config.toml
hidden_size = 64
norm = "layernorm"
tie_word_embeddings = false
parallel_block = false
init_std_o = 0.0
init_std_down = 0.0
optimizer = "soap_variant"
weight_decay = 0.0095
decay_fraction = 0.692
doc_mask = true
dataset = "wikipedia_en"
Each number is 128 + 32 x the weight over its row's rms, rounded and kept within 0 to 255. Layers, rows and columns count from 0. Numbers have three digits each. The size before them is the row's rms in percent of the matrix's.

# up: layer 2 MLP up, 384x64, rms 0.446, rows 51-150, columns 0-63
# down: layer 2 MLP down (transposed), 384x64, rms 0.354, rows 51-150, columns 0-63
up51 152:091153146081193171133138114157137099187147141173103134139180138116109193076155144153120097127155120078116059120134134077125216115126129078114167181181133114129091121147125155131138151152143107
down51 141:109169050092116118137127162123173103197166123161062111162187120113112133084112157142136126111142095097122122124197108073101142026108150133108116115122163107118114147111135107123176102106158134
up52 065:058132109152133141140142129123115176084109092095149174150108105145161124164103168159142123140139156095128120149102168177148126165189106187164199119106111171077123201087129135150143064121130163
down52 070:059091066174121171182185160145117130058153102109141084136114109130168064170121094128109129118167110123059167117183136148156130110149113130102164105101139092141154133129119118106119079121095175
up53 047:116128143099093134131163096127107201096104080192142114116072080145073094111133064132174142103084142149130121162122103107148091175180091175072102071147144125125109117091159148145118108136127078
down53 041:144169149098104163144178108147127194124098159183136140125120126179124096103167084095220159115090181127136142185115109097118101155143104170111079060150153149134137147127161145167165112123130086
up54 050:159100132158120101139135175141149182128100093169082098161139115165113151117136104156120142162086138118085157084143172126136131144161096164110126149133153189111107143192158109137089211067119211
down54 047:141143110173161129148137141085121142131069102179095152130150140203162132157126101178107205119161112074074133129154156132090103135143089143130088136153164181106145130113163064153089138108165185
up55 129:157110106166109111125098180118163105113091113172089192113134075132157135161095130110129096085125135170090134068110094182128114181142131172113097094101212161136144142132142087147131119091128202
down55 113:166109142151209137117163092158141092138124151096116126185129162131085090079146139120158152144113181094165134139119094069192143123094168147109129182145071102068169114105163108112136137162141082
up56 105:112175148140197175169127096084168106149151104150164152155079152128118096166090163059154171097086142189185097150106111126124148128100143143116125105202099123180134110136112155149140133161084116
down56 105:125171065177159147107080128119161058144081096107143137118126125123111076143120114096138149105064098173142165129104108103054099132148141125189097116154099095186110192131095146143152139120084148
up57 074:076144081139095065131146164149160130137088115157094160088153095159159183095082100140103107119130126099119114141163161128124158152165126122108118100067026170115140145165163143133107114072177146
down57 083:090131182095120085054172148179118134174096127125146172137114157086126181125146125106103205118144090113139109172143150074111129156185097116085134125103111102126109160076160175122145144067142136
up58 100:115086172162074109089138160140132113142121115134144120137176151173124157081183152097105134172127090119092120164079078091108089154098141114168137163130094160154099170206167102191152152107087142
down58 103:074158149128126093108115085186092112129088125095148099098126129152137091124140129137123125206126089179097106165082057113108117138100118123172201194142124094125154118149152119142214139133101118
up59 053:163138145121116129205191146100128123114081106239200122166132140141145098171152104128112162106158121167105148078146135133135138155159122137144192163104166109140152153110152099135150164170154160
down59 046:126153158109139114154142161018101094098075087188109100087126103099127036120138115119100146111149132108082116071108144127123123107128103120158132131092163118120134189100138055128129125170118141
up60 085:112113112184132164128143099184129122092155105079140121106101173091127120117108148098115108140069126192109157182119088146071120113103119193146092076114073137140149125184141165127145120102069191
down60 090:145206128157176127131134118196076150121203161102176123124120192153104121190153142181158163158100121163149165125105116121103084158128130200152140161137130120183154148158148108137160137140113122
up61 104:103090187132145145154118026155145134106139067138079092155145179098122121153132157145142163083090126112127133062090115120118184170113106131136115126149051108131136155117142179172177138156131131
down61 100:150041114156043157177097126134142095106156094134072116107128164134134119091132124162141147130180191099119141083146111132083147158100089121090086110159137154115107117096188155151182090112109145
up62 078:151148117127117109128168218116051099156121152149128117147084092141098116133169117162114105078135101118105126165104174062144158153123158101109095164125129169166142074112148144115166180073146186
down62 072:137180100146163141140196154098132143103118170163134094179126145121148077121125063191135193066131087119093081168154180148165123108134187106152128137108144106142148102178140122166110165120100107
up63 069:128148103133145129069165117155160155115133165099050103177152074154150132170159100102135086123120125148080208094165127076145102126147121159090120081109175132116096094179093141147119165076128107
down63 074:114133128182195173080157118116161110086080161161156163108148168109184090159158125129143107121096113141102171092151143151122225192160085135106122133179163071125119149136154159128132129127132145
up64 091:126126152157157139136164107158113126133083061095160112146116200119113101130102136064138036121131089149112135037135170099105192138127141076163145135140123064137108127110121109124131167148170137
down64 084:091147170152151096111101127134166145161157091076133162143139142128085100166154102088159083156172137160126154047096160168134176116142103083180095142162127095209117130105100093135148127172168129
up65 098:168140126120120114112120201118112045134096116143074113103123104190142131111116070079143117069147134104139141109165121131152105125146099181099159154134158160115194134121188186122062101110163123
down65 086:099124130066105106139169197084104095136109152177099116168131117115120087107117082121111139077133078095140105107150134133148126078135155125132103149061186125232108133102154167119094165116096116
up66 098:110134129150131134076122121166050144108112171125228138114150092167118116170120157179173124095074145127158155185135076115134127130151132129054109126143094144107147078120126092142099138114065106
down66 094:133151112087168125093075064243080142095126105092143192150124111159133082143112128171142069111104095126138122124120080123152097159117125135124095123162111139128107124136121055150132134081174134
up67 069:100165139174138181140115093131116131145143133095188164092158176095114103165128141133088106141120109172142138106108092119109155060068173117142090150098093083172178137147141199118125081140095070
down67 055:140144167195149198144082108148147149134128172114156163141126186104122113170148130117088099156113127196210157119099106177089142126137147140171119150136162114165161138180125200144130131170095131
up68 060:132097198118112087146147145149094106169110131120130139065149167114167191095141147087085038146131122103120098102109133145128157102110158090168145149076066122132158148183134112106179132177113152
down68 072:132135153106142142129103139132136132190111125162149163132141115148159134183126167151134135200147111180202181138138124140133107144125186154143177160079176127178180162182090186090168124164111136
up69 129:117077147096120123103158128116133109168098086082140145154104162084060121116086146146122147128138051129165109105110157162147109064102069146147156108136084137083121096115139162113196186123064121
down69 101:114128090132145151119193091125146181162155148147179113138062153146141132124161131195223113133180159105149139150126134130157127161084172112111128151115158084137149166143150111163151121119213161
up70 127:091129122129130157092145080085120095076120131065136177110163107096158108201041164157134136089148117134148179176158126138134139117107087131120107169146126144090181112069125131078100102128100165
down70 105:109132083120164163084153094103142163087110145079205152092165084126147101188066132138155153104088149138158201129121149167097111144094102168096128192109151127105089114077146107125155111124110139
up71 054:159098144102060086094125150112115145122114101094070193061124108162105136084134090156126154067133157193161134134109160168114116139135147148112079078093169125110096155142114090182163169132150128
down71 062:100164046100167148103076127131135094114151139116105168165175092136076175161082144124141084168137127080116159145102122083130130099074120116090125157088134109139099147099087212094135121082132137
up72 092:087096160146140134081134147144174138173089138037093135113158127123152210052131167157174149158137139053127116116074138151144142124080144132073140084127114132093120161160129138119156104122123125
down72 083:094070133126088114163085091107166108120073106067094101069162072109118154109102124095124147161149161088129108096050079157107155092089101137095153134161099111116118166088128160086118150137100156
up73 083:120144113118114122097118127195128117110117098105110120189123107175148156093173109183159120152070148119128185098093115050034116162141164118142084112106107085105132127157106115185128146105157087
down73 097:158116179110196134154146132072185170121152185089151118134174122138116137142100103109064123138153141129174125052131140194112160152163095146173125148119123107155206126104170123149119099168118139
up74 088:130172087074152118150112137125133086146149117149150149115070099111121145193101133150088170138119126177105094143182141063093156096131151064115125111046157142176092168147125091111077133110166140
down74 096:133077181086136173155104105106098081137114172074132164138104095150116141080118166168099088135181112103192112150158118157197153079125116157146129150103115110152099121150152160086103168139061101
up75 056:123179155135092144079117116150164154141082164137082156119122104147141196156139167174141125161107109107128160150096161084144100149160103072127118155145140155181093087167113130124092102028138076
down75 062:112093159118141149120085078131127168101111170153134122109060120146103153186059147144099119149080098095118114130077105047126093124133117063123112179178116142115120058147148147134079112093104130
up76 077:116133138129216146158154153140153073137090114125167174161168081108149098146145185120098075141125148150146150100076132096136144121051185120141090137186112167134104148097113107142093180124145086
down76 071:103134123157137151147064131181141129128077152093146140162091122088143130125090139087166058154139089175088124091106150120117133095059201080118123150116174187132085091106095099123165140127090122
up77 109:137101090136102102115131122126123174132092184077129200144145156144167150137143104184090055097081126075150140131081113166112113131171140170076154108127110099114080168148189158091146144116082124
down77 100:175115102135164143145122110138136146157164110019152070122107118126148163100112117174116079145083115192136113150176085194090109098145176109176154063139138130126128106095139151094126133153121140
up78 067:150127148125097107117134196126096192171114059209100108098101101157114142119098093078115143145130087115105128166107103129141099168199158104083155134132102136171071149153155151115104094180137115
down78 073:107134187079111122131131125083123163140085146140090100066115145154125170088123103147132138136093090099069144134109078084149117105166093038126108097108097102149157144104154105110090072107131054
up79 094:101115072138146111109114102134158146077152162135119144088100105150175128154146103176115182094098151164136169131155126144094134129116152117095083098064228141133140120146130111206172095113188131
down79 097:102149099062057121141173136134129158138109096167111090148111128126134169105120140158116094178163160093179136081133163081140177102091151100166155187125132169157133170105128170065071115141124100
up80 098:155120163143131119154148196122089105157131178138113080106173103129092139126088187134124155128154097123185127135151133155103130139133069161073171128115084158056160189141124135140066143093080166
down80 100:108152152090105111092083096100124115099112141061112165109109120152107154108084114106101096127102156108137080129144134098048126145124130209126159108112098138039161179130131108114139128039138131
up81 116:108106186095156119096149161065118160168151124098122143106108159170094161099141127090185128120147115087169083137134140126149189109130136138151209192109052122165116133113137148085167153145085114
down81 116:095120088136097075109134117142138138142164124084106068152062138157121043162147127107140149117126088062096092132127132097137086097090134163095125139108107138142134052139073079129080138159130076
up82 076:114196120105124159153138111128103089111202152057126181160136120084130134142122132151151122104091157117140151160184175121113142123141148071097111102083122093123121128160079197157163182092106076
down82 081:146072154152149206165101146150124170142166193105145172165119107112141161115068144117094143106119165146185119119179172135150203151152137180131172138098120101086149143184117168135146108126130119
up83 108:203128162148188168120131144084094155101130169180158139094103107112132174136109148131145127087144120140124072108175087141131129112179068133105074088102133074122117111121191127128126073068146159
down83 113:127130116118124104094131149013131058126113219128127121140092112163086086122102154177175155121135185151160116152138141117152160171139078109134136123106135126127168078112120135150106113118194134
up84 109:109111136132114149152080096075085151188218107091124176131107104109100163132113149181091093094075119117140081177100137147106142128152144138157149138122077119138078091148182171137167134112078107
down84 111:082114106131143156158081122086108123192120161187121122175172131156094101136157153147125170138170159154082182125142168132129104122146162121136183171115123167122077073144126086154090152116063186
up85 076:139150083121088160146097080065129129150164086098138131116129130142147113188113152145141153114137164136135166091072063124089154079065110126153070133105134172120158195163126206155128098131121131
down85 079:100106079098089130130053101100143097127141095086118106124143095087124110131115137130112099147120141132139140050049016128098126094094114132179108129108133113111128121139119192083111108142079121
up86 076:099122176197153085142107122167159153127099140092143115114075132161172219101134196125133130126101066121177123162080168127145114105128087114095100127138061149115164157142122155126133127126072153
down86 083:103125104190150139183106144202154102133128126159124136117088176179157173112151126079149185148158115138139104170141114161150149100146152146107119118205135153106183152169174160154122067165139161
up87 108:090100150136140122151094081085100146102079119107114155091125153156185140129145175173199091116133070078153132140088117118142097123072178165125149129166112180134140121108215088123104152139108160
down87 092:078068091115156095167117060152070161150135125158076123122174165219176124134159149148164124140152095152146177131098138115125138168127140140089132117188166090119129124123135182123092161149148152
up88 152:118125129126158131077152079094124110155187110122140136063141087100169125134103169104126128095134159122125102146143078169084166128174126179100110121147150140088133085132153107054150077163104220
down88 113:187107068160156113116179120128170045126140108121149066151125157112133151133117124122156085165101094074142151114114124147161122084080150153165085075136158068148126100129140133083115113068171101
up89 060:059104159159091119066168160138081107097131144098126182090140133127135219116131179125127103214127115147148145163114155110127101132126166104115129113114115122098115091192097111136184089134087141
down89 053:064086127116086109111090080126083099122118145110119152107094145177125165084095143113087129154118132143118111162126093098055087139141111100122137145137104084043122072178100058138157080122135107
up90 079:125122158100069104173183165117114059145150072175106116157080148163116150087172164134084103122097091113103083151086194153100086122096106115177177153120091127132120158136139104150129138120117174
down90 078:145144181133081150131088118156105076093125070116080175126097113149076109104095146130072112114134062133087080164068133078127066112094102158174151122102147087157114120141130087155152136130085124
up91 123:175098126155140163039149078122207173122077145139153120094125166145124178106126121133157128151121161124107114160126126133115162110131070166107142140102130093079114159159217168142102115115127181
down91 143:155097111136099144077085083115120127186102134076166124126139121150113171115143094212170109148114100130169120165136111099108176171088092104079147064106095140111133153094111131127158092098100055
up92 104:108095090120128184116106083108091109098164121075065155148150175136168127164100164129066134123075145101102149182134102139171146120164179120094159077075158091125129174162139101124124138091170152
down92 117:112120105096150160106120145097110115084141070104090166116175133130110165174084165120051082100136129103179135150171094178178104136148149151169191123164101147126145085115085080079114110111106149
up93 106:082126123130096137088128169175114090115130147046149203130152097116146184087151174153075094141130077112125136179119209142110145094096108120090140107108082138134184127139122124161159143093127150
down93 105:120112102158078144111114098215138111117174112054119160149122116115110230098127168167124129146113100138130099195138191158078130136124129120096128127121114144144158058099137129134179111116153145
up94 140:107145165170169156136132140096162127151094122079021096155133109101109164176100124159168082091135153129112081114119159178094099088122143172077123120129131154131116112147172175134101110099150193
down94 164:172106135059131095160166128085105116146120075158113183108161119081134140119098115136113205127136140088154104096168108089163147120080127067178067120099150114093105168101178118132138109158175126
up95 077:168168145141089116120133175117092125111108068190138092113143122169108097138187063094153155188117103141116136146131090108058116179123148072119148130083181123112084141202132125140117136130155154
down95 086:140124193131073144126127149079081122143076129196101100077137116160131064111186062087118152112093124143113123139108110116105138126136153076175159090139123082130083139189133129137119118115113059
up96 100:137094105106085159135133123134133130152125089089165163134125148145110126075136093073031063139115110144117166138128119144151175066103128121108143109106110165208129128127196186168155157161143111
down96 093:157087036126115140153121097121152154078146148098136176173161136145131098089105080129104100094104088168121120173160125152129127111128108097084127083190100154158115090131198166192128126150165121
up97 097:098186125155221130157150139160120162067104143160182141114115085146150096172102092113124124133134162158141126117147131093106173102132122144098116147181182163119108087041094096148122124145126076
down97 088:134139140137187158141136181138175162124161152148117093150167102113146142137189058158139118117169122127112125144123147088174164123100182112173124148119194181140040132113131164158129200099126119
up98 104:168167165146087137205141140119118121111101104232142123098119157119120104142171096119104166158129116145117133093156097061119138140187145080122139100106155071176146158153110131174165137146178148
down98 109:123138147113110173112192135111117165099117125194151073105157123094109059110159095088090168088142138112085087118097126129101152168154133098177100123112133074187112108182156078165139082146116102
up99 093:093126198141163170050108109140136153111153177084130159174128120065060170168113132135135147091120153092124130144130144131116132152115165167162181123142101124088137095157167142125056160073147127
down99 090:161050127159158144027097117126094148165119140145139140145147162084080201128090110144104120114130117117085127122161082189116103129113131084129130106117129106086084071125109181143115087125167118
up100 085:174147120115152137143061180100147089121144139120147192101103125101153167087138119121092126107087155145132154140137137147082179075128191109170079174053161181137117156140147105077167135133145158
down100 079:097135092129109076102186121128130123137115110146121130139087137108164101220080107158154129168132130195184146051113108150136080177121128155112134070125139105101118121126119175160151197139171121
up101 069:138162185157081138149161104128111146116103123226176150115123127130119093106151090139105144108138155230123115112170067113159116153186129165087126084124145147158201133122150126155127105144145122
down101 072:141231171123114113132192123136109134146116136219142126125137116114115071090139102161109137114150195147096138102153090105172112130149151153122102058127161130178186170133155131161127134157115110
up102 063:128152143170143183140092060127152141121101109179169156136120109033127093153107129119099108125119172193124141118139133136134146112203166151116143062045105152148161157162142150123154112138123149
down102 058:153136095104138107131115071099132142124097133153151127050127102082107072097131136103082116100091158154103098056100111149107091116165120076104084056083129101111130173163164099144102076109098104
up103 128:146118167147189145141141098193102069147095153134149148147176179092110105207136168122151138082136139101148142105094054067172163135102145127107167140141126088197136122146136136137101167137111118
down103 134:158143109156096085131181152146140093126096100107120149131142159106137124158179148187201157088134128121113155130118054085148113119090122103136089127093145160186127136125070068153049092130123085
up104 069:140090187181089123113075124124061122071117084144158115099148128206130112091165119170156172150055114134132146162133123114084108143102113086112071121104120104146117121194152138167119109125087130
down104 074:182129160140060115091170143134086127091092148137158145058134109201139091117207095118171124130100129175122156123139136129057125133154140098178102121139099075139147103184110139158135104102117101
up105 103:156152142146128148196160123080119106095109121230199099133103146124119072159139090134083168103165120150095109074180097136125134139179147131129176116096148131147161149095160095125128100179148134
down105 107:130191151120122132137177171060118124106122120217127079104144134091149040127148090157089162090161159106104114089150138143164162122153138124135138102106166134136165188112160083126115117183116118
up106 091:137189166112185165143153106102098142082172113159136104150132071114088074143115146138113190100108129121120081142199108168126126139217144166099171105158154152109083082127134079121132110128117129
down106 086:129130170133120133094147095080103147123123144137076080068122104114104097095162091140122163073105140088101073147118158121119126134136094065098128045162135128100139076134110053133049109115142117
up107 128:107141167167141124161119123159153108129101114143188135134053161142151165126058137182121116111145070147081141154122169149114071122171061100134163120169088074166118136183150139138132086115092156
down107 114:127122133173156102123080162146087164097165112157182143099109152088150075176165124168074120112094091130097176182106101146187137098133146104156159109136142132147143100067120124102062069107091116
up108 085:124105206129140155248115080127108133183123114147100135132085153133100115150146074109046121108090121121121090152129134160142155152129115068127155108122118087154132149141152139165136074141142082
down108 091:144052172148149147167118081108086137201134184142138162140146128148151150146117062131080085137135114160195129155153129147151116172086140112157129116143171129138123154202182114180157156151138139
up109 123:133111127113193163133165076080147165121187158136165158116112119100132191169085178103071083110118112138129076145123128143131160098179055172105152119151118090166142113071163162119155125128121136
down109 136:135139066125059158153081138105123137123109148136150141179161120141183151105085083166087123191160125148132128181124076112070138156179123087154160112132128108140106119126122118154063167055153144
up110 090:093106135136168142127158075116134148029123096108126182127198156133099115130128109122145096128156100130186124086161081086100094169119111187134181102116119081108187137137156159097095151150110102
down110 097:164140073078155081120118128149180161121128157154128128073204141103152090170192113127167090114160068170153144125147158143089069157131147147140133093108097132119165065115100153123093101110107099
up111 093:129153176134176128130123119130126159116149160092208114128089143068118121168052179173113099124110116106164087138102117106146134112067179163128171128131141109097159171153090161078083106114163171
down111 106:163083164166182132074109162119081161168091180111153139105178126054081157172105116133112113155152111118158128174119103140109160135124161131134150128170128079121126187186151154116089109130162187
up112 075:154126130112118118098139142174066165100142131107179163120094156127133197121148165206135104132142127087125127153199149114189170131140111176125102119136106127109100168139144226078130103088122120
down112 079:127097100101134148116109116179084124058104130143127128127131151103102129166164117176126160069141122139127114095171195168126154093168096146100116053123129101117132166118086137126196082042146155
up113 090:146142134089170113090154119153121189090119136123073125116106152184081133116129160114132177122127133120102120176168197122102151111187108191146137072140040123113102145079165157144156107098098111
down113 092:176157135107110170097169138163094155033096085154142112118127128150103133152186153123147177174114064122089099098155174163091178130146075118103126083144138119116164091106164161120146092137110148
up114 100:181183126135115148133069109165106080117132174153098113116124079155130104150084140178139114086129155113139115143174175098117122140140131151139121067066147169078181141128117098170083102060180111
down114 079:086095140039051156162145115138057089139141086115102124148131158143137123076158154135117067138118132090122134132143139158172161168097163146107098126124110129051106183111131165135125153090108164
up115 070:122111130145138121094142131153092152097134172065128153126149088126141185078131203147165150147104144109192127165136140114131144138117071203076167078122105122064119140168090135101093127104071147
down115 057:139107141156116130116131086147082165075140213083131157119133175157108158140110119096178183121119122165153157119157114152095118147159083187075118080133148083056133113176105171132124117092110160
up116 072:151099141162141108055132132173109175093129105062086141107147150160122161123149174141192060134080120149132163156098077156098098140095121158142119136138111121129093105146158189079160120122057116
down116 063:106146109176180080122125080196147156111158118061152142127123149131121122190164134121210135146117150164137147168107079167068100153122124145134068155177135156137091144125152171081125102096113141
up117 043:147130195137137097108149151154107103126093101102032144111113096167098185075165124091108153126118117086128103189134189137126104161190089112098168080097101084123105140173144129115115126093132127
down117 037:177118225134146114168138155121140121109084111084107132120079120115113188071176152050109140103126107092108084157133117162122150142168129082117169133144061104112096168160176109139104125151132131
up118 093:069160165114077196164137115066120113092072154128153154097135113167076096114218138177156088151091119105167112147162121116118145165121160097156187088152122116136075132130143145139134113133111122
down118 095:123115171134139190147153076093153143152125168151138116139126141128110059168179155126117070135101122151213123130173159113170136166101134077169172131133116113125163108144138194085148119197113157
up119 088:095148169095167140120157123111084122118198153097143188149103120133169141112110173114125158094080118123149128175148167112129135161164127105135179143136188057122110067138085043121148170106141131
down119 096:129080188101166081120134093116058109077152169101122130103150129133154106074147138088156159070119152147122109159122178113121154153153140097069155152148102072116125060148126051132162144142117113
up120 077:090155122155069198080140129121093143144136127101114172119161131176088136097116068165116135105104121142056148199163130116142138118135060115150148127162144123123089132138158136169138175111040114
down120 067:082132150105107187111148080094136150082141105096125105152176138163175139151144095157172161147150101146126079110120196148137110151118037143160127143169175190084134181123144131114134168123141086
up121 091:124075124129154105100177107160142110125145183047097176139092123147153172161098126103144112144100158118082184103185143106128168171126102135098072152128163129086155127155116129185113180136075092
down121 067:115142103096159116119114173121107084129192164077153161127107156144089131130115126182164136095109085115110155162108142118100159087167071181055071150072106079093115153142124129127133198102139131
up122 082:135162126131146138087105132176121144145139175079138167120163100105132179113129153193106085134081123115184162211123192151124142112158117120060164104143116135109180089117133148110133112074135062
down122 057:104102085104107138106084084176119132151159159104084127164124111097099168120125136154179084140085172145157170190137128137100150097122159158027138132122120108154136081084147165111143109075114073
up123 046:088111154200090117117091145140093129105108127169099108056110129135121159081187128182083114098153114136084061128136116136108130158172125141092147098106112142115121148164203136133087093095077175
down123 042:133101120152192120129154164104117132089100148151126148120067132141115110137119098127150117178140110154096159177175066117142088166137165145074156101128060164048121172131143191127097080110087113
up124 061:160143152148138157191175106091125142113095115248177108133132146116130095164136121135093159093173133177095127054152105130123149138178117141128178143111167141128167143084146079129135121166146147
down124 054:119172128123136135142135152038106121096092082191109077080129102065132042137121116148095149109133154111083130056127132137133162099120098121120122095092172124132140152091137067120119106180109113
up125 079:122188104146123136161093112123144059098134142089086175094162092108203152186111173147073110122137149149106154114090114077090149109102141086161115143103192134153177175128089103134120126121167148
down125 066:047090088109130104120110145095111090154147142097134105124108105074139102131107160127057098124135086106121125117112108124084102066099177081159121117071182097128099118122103096069184125106103074
up126 201:122119138105162121138152096070148142050099106128134145156187088101124117152085146117115075066130215135133120129182131159090153135140101147067136125116153136120151117081121043097127114146115179
down126 169:134102126162159156140138128153133052159179166130106112046091103113126081152132128101191195091178133107134157080100091132148138161104142132166156147151120125063119112150112163069151114134113078
up127 087:128172153125168142162159101106158116176115120156144153112125155120123117101110139108123054116159091170192161082108087106157159093137151133132120165113127083229168132064147120117180122156096086
down127 089:148137207115193155088131139087159123181112158166174164080110111090122073141115100063134063143086081151145119098106118153159108152106135093137111132122094099173115137116172115108160119172086106
up128 119:088115166203145140136157068141107169158167098140147154049119164109117158086124174074167139099132137097156112153096173095155092101180125146135132146126098099150157151076131106128207145135116137
down128 130:135167194036164101097177141111125136104064105122125159135164114098123082136091096105091122178119156163171080095092136116142103113076138110083130152131139090125150083138127158147152096180105166
up129 127:107191129094129132166151117162112150166165129187124104072113156097067167140141158121114124188064160080163127144170177102111137129087131115138150169130068142105112093158127146111195117104164086
down129 116:052130117111128187117146078084168121184115170109122141092098103120073155157120082099119119098113116144144099164161176176121152157086083142114115100144089120111093050114093116149189168123132133
up130 122:151159133112212103201141112122177126119098117138096140078106082107117096153093168106151078106110099063098107185133146118130145114179091105079173135134163145116138143052127082110140150116150126
down130 112:121132055091161088202148144153229104134104143122140101100112146122147133134128152129123094158119070092126173156136121077157104091154148086160108147105170131097125142105079125135166160092173079
up131 046:113170156161136173168152091079135126103155156204116148088149124093149114157091150109036160101132131155124069117172130126113137130196158140090170099078141123155146139119148071131154091168131148
down131 031:102146088099114125125143136077076158089162153147140110051151118058152115140092120117037160114157138143103080098130142123122153096190112098081154129113146088146177151146137060143138132175119123
up132 122:132189169132155128126162133089108137123139129218085119138131100145110132123123138159142203115147132117143110097130084169156113163189088159115211165176174119099106101092131111088082176104117126
down132 123:115166201099150117114141142075100142097131154181100154091166082157131143093098111147183189112118174105092076077062122079103134128109119140118162133136141147099135091131152062082089130113101137
up133 189:127114172106087103117136168149101128178172146131136159059095139101146213100120136150075153200094123139109109140137188082158126101122148103143150160097046143141105130148152116167140186144140124
down133 172:114138183157124102103174119135115169111156084104137125126150141133150084191148095089123143177081156130116065116135069132109130161077081138147138117160063161069113141110106100049105128147075116
up134 087:128072170167122128179114132109181130178066162110122140151150137172093128084082083102103102138143114115122140133066128074152095171133121106118101122080098128137153166138202173116100115177070109
down134 076:135138116181148109139161133197158124169056151113106123131116155112162130112099163098140113123125103188102135151076081206159088161135165103106127132134104075105153142101200140085154128188152104
up135 136:133124162205144159119078144096099121049098166111132160159124025155164097177065086124169154099162129140162136142126125155111095137143113182135161147117146123116146139144169144089108100120107141
down135 130:142059083172153143116190132090117156158131164068166109087189076141090150136106134106187120097115154138103094116065129146125143128120075167078121141138148107069114121138163122086103144118171158
up136 048:142160150167122106110107129098097091106149171153181136073128116154164103134142121191098131117140125113059112091154153152048163076169129063090182131087182111141101128105160080127104127155134140
down136 046:141097123157078126168150148145105137067128092103110083109137112075153180110096146122078119118145085149077148096138137201111165140176176082143178158098154087101169105132076091101128135154126078
up137 065:112169112140130143063121107170106146055193144147215119099095143177177130168105173187127136093112081143172147185130092117130128111152119171136140146152102131135173115171162118109128112134096156
down137 068:133147121128131155101151136194117157064203144178181119119131132177159064186108151204131155138103131147166153180147123110135138144164144172165139178160136145166181123162157134132125144136101155
up138 168:152129178118103125139149158077077146160105100166105110121119159154072140100135109130146112204104065097102103166135134107123110116116118066099132157164058082153076146208102132173095134124134108
down138 145:164145111132106106105106160153103161131125183161157139122168182174116131135136139124079161065052143091134113105141149108146130160120200161190103087141138143142095168183095159138089109145176180
up139 043:096150110092114164128117095106152165084185153115148191066075086129161140180061160145111170083129092133117133125140181134105157079155087136139148141119190076134107106114104170113086102110128121
down139 045:135100130118070170116126109110140108105131158146132093084091055047135215111073113121157117124171119101126105141153155124140136099151113120144110147071164071161065128147118144115112131059160148
up140 166:134145101077114104134127198090181134159050058124141166089138148157103142119145135124135132098072147119162168115091113128126081123131156152123138090116105207120168115068116123117164124165070165
down140 139:094140061154161086158162203112196139172138072120136124179181144132145155111127134103121118110104099108187150107167142111190153103122165149189124111116158070153128149118093101135133093158162140
up141 146:100134130135186151073071034142101112188134111113122110110112133113127144094074152104128123147100150132122152094135163114103127051106126133142142156158111163085122153177192089103120118078169179
down141 148:162092171103112074081116101111128187128135098100208125086159153176123151105126175130162116125138100076101116067099111141089095172157159157111090128154151180136188149109111084132155148105167130
up142 117:092109141116126123193146076130125194106180112156093150195109166162094127132046171126138168154083131107157120102056127125143179106133073164149135120165130138110121112081159147104131133143083150
down142 124:144151121188048126136034180165173148135109151149149160151128098130121112117100156096080159118094123136179142122094107138085133084136082173153170113103105170082107135129138118176138154108136183
up143 091:110132181137092206114149083135083155120116112115094138121144166160114170112108174099123120167117155150135179095137110098173107094122116146163145153151148103128113115097107193108173213139153046
down143 085:151116110073083165100138089168080150057151130153124163154098132147174110152153092077125175169143118155157177071112190098107147131140139127111104149166158081092105145104078133129154078164147097
up144 092:089158092131198185101140098101082145118175121114087161130112125120095115175116125115117136092062131205157117165171133102164147086102145127147146141166136166093106112109105133137218136104100085
down144 084:141115142093087125107152101063109104122134146112067140111139117072149135106113134140077134164121136116144096154128202177165114126081141148064065093044152098109135072138073150087121109119120117
up145 075:127191108130196153165100077136188160145106077078156119117070101108156128136179102121110079116027104102109166123108133151134123095137122158088073109125146119174137128147151147125121131113170102
down145 083:120131130085194120113106078219138149113113136121151186151127116156131138131201116101177097126066081082174117200131114145130104118093115104097092090148131153153131090139163178120142138116150164
up146 079:060152145120149170089143136181138171138137143087148099166143137132147169066088179108113076136141085087151165132097161075163127078091148135100160149184093138154081106109151189124142158119147105
down146 073:140126120097106183192121121169207167125133169131153164171135091154121090178109115183179107176153126157127136135089159127178136091119144094124158147189107189095118111132103190119109127134116088
up147 160:141150131131129133102134186099203135117038085124101144139176140145095122128186123116124156130144075117146100113078085094124125170108179109148133114125046184109080144117137127140127134153095064
down147 135:077084066153135059076116160143171131125089097086166172158186164140137135139047096141091119134131102092146190095085054094137105134133167112132105120081130125123149117120127121137147136141132106
up148 089:096112132125167094147137145083116084093100111152110133085116143119148097197128149107066177149118167115062110137146156107113142153138141094049194123123163113093106101153118094188148063161154152
down148 084:143142100129064155133133111168109089114152107145076096186107124139160141051178089088107175152157068129117129154186154133106156129136151121154148092120135115154129161162095070192115122185153156
up149 149:142136199105111097126133161080141120124103105093146142132106070141082109105107111121208208098130150112168096161082089140155119145103104174144189154110100189112091130149102162113148183131123100
down149 134:138109132106160154131132109105112119081117142141109136115098097146107132068136164164222114093147197128115111165159117146121094120102094178028130146124132112118122071138153149083086184075140128
up150 084:117145112158204120104086159120145112161132149078161119156147103118164155163075158121100174123087159134145127137138165069079164087081111146127054128121160174125110144118042100149119162119169124
down150 076:082129176138171148106156130113119169091125140110136103171151125121080104187148119106100088168112137154080121142154148055153124101138101122154153152162096154118083156104041172134125218152144120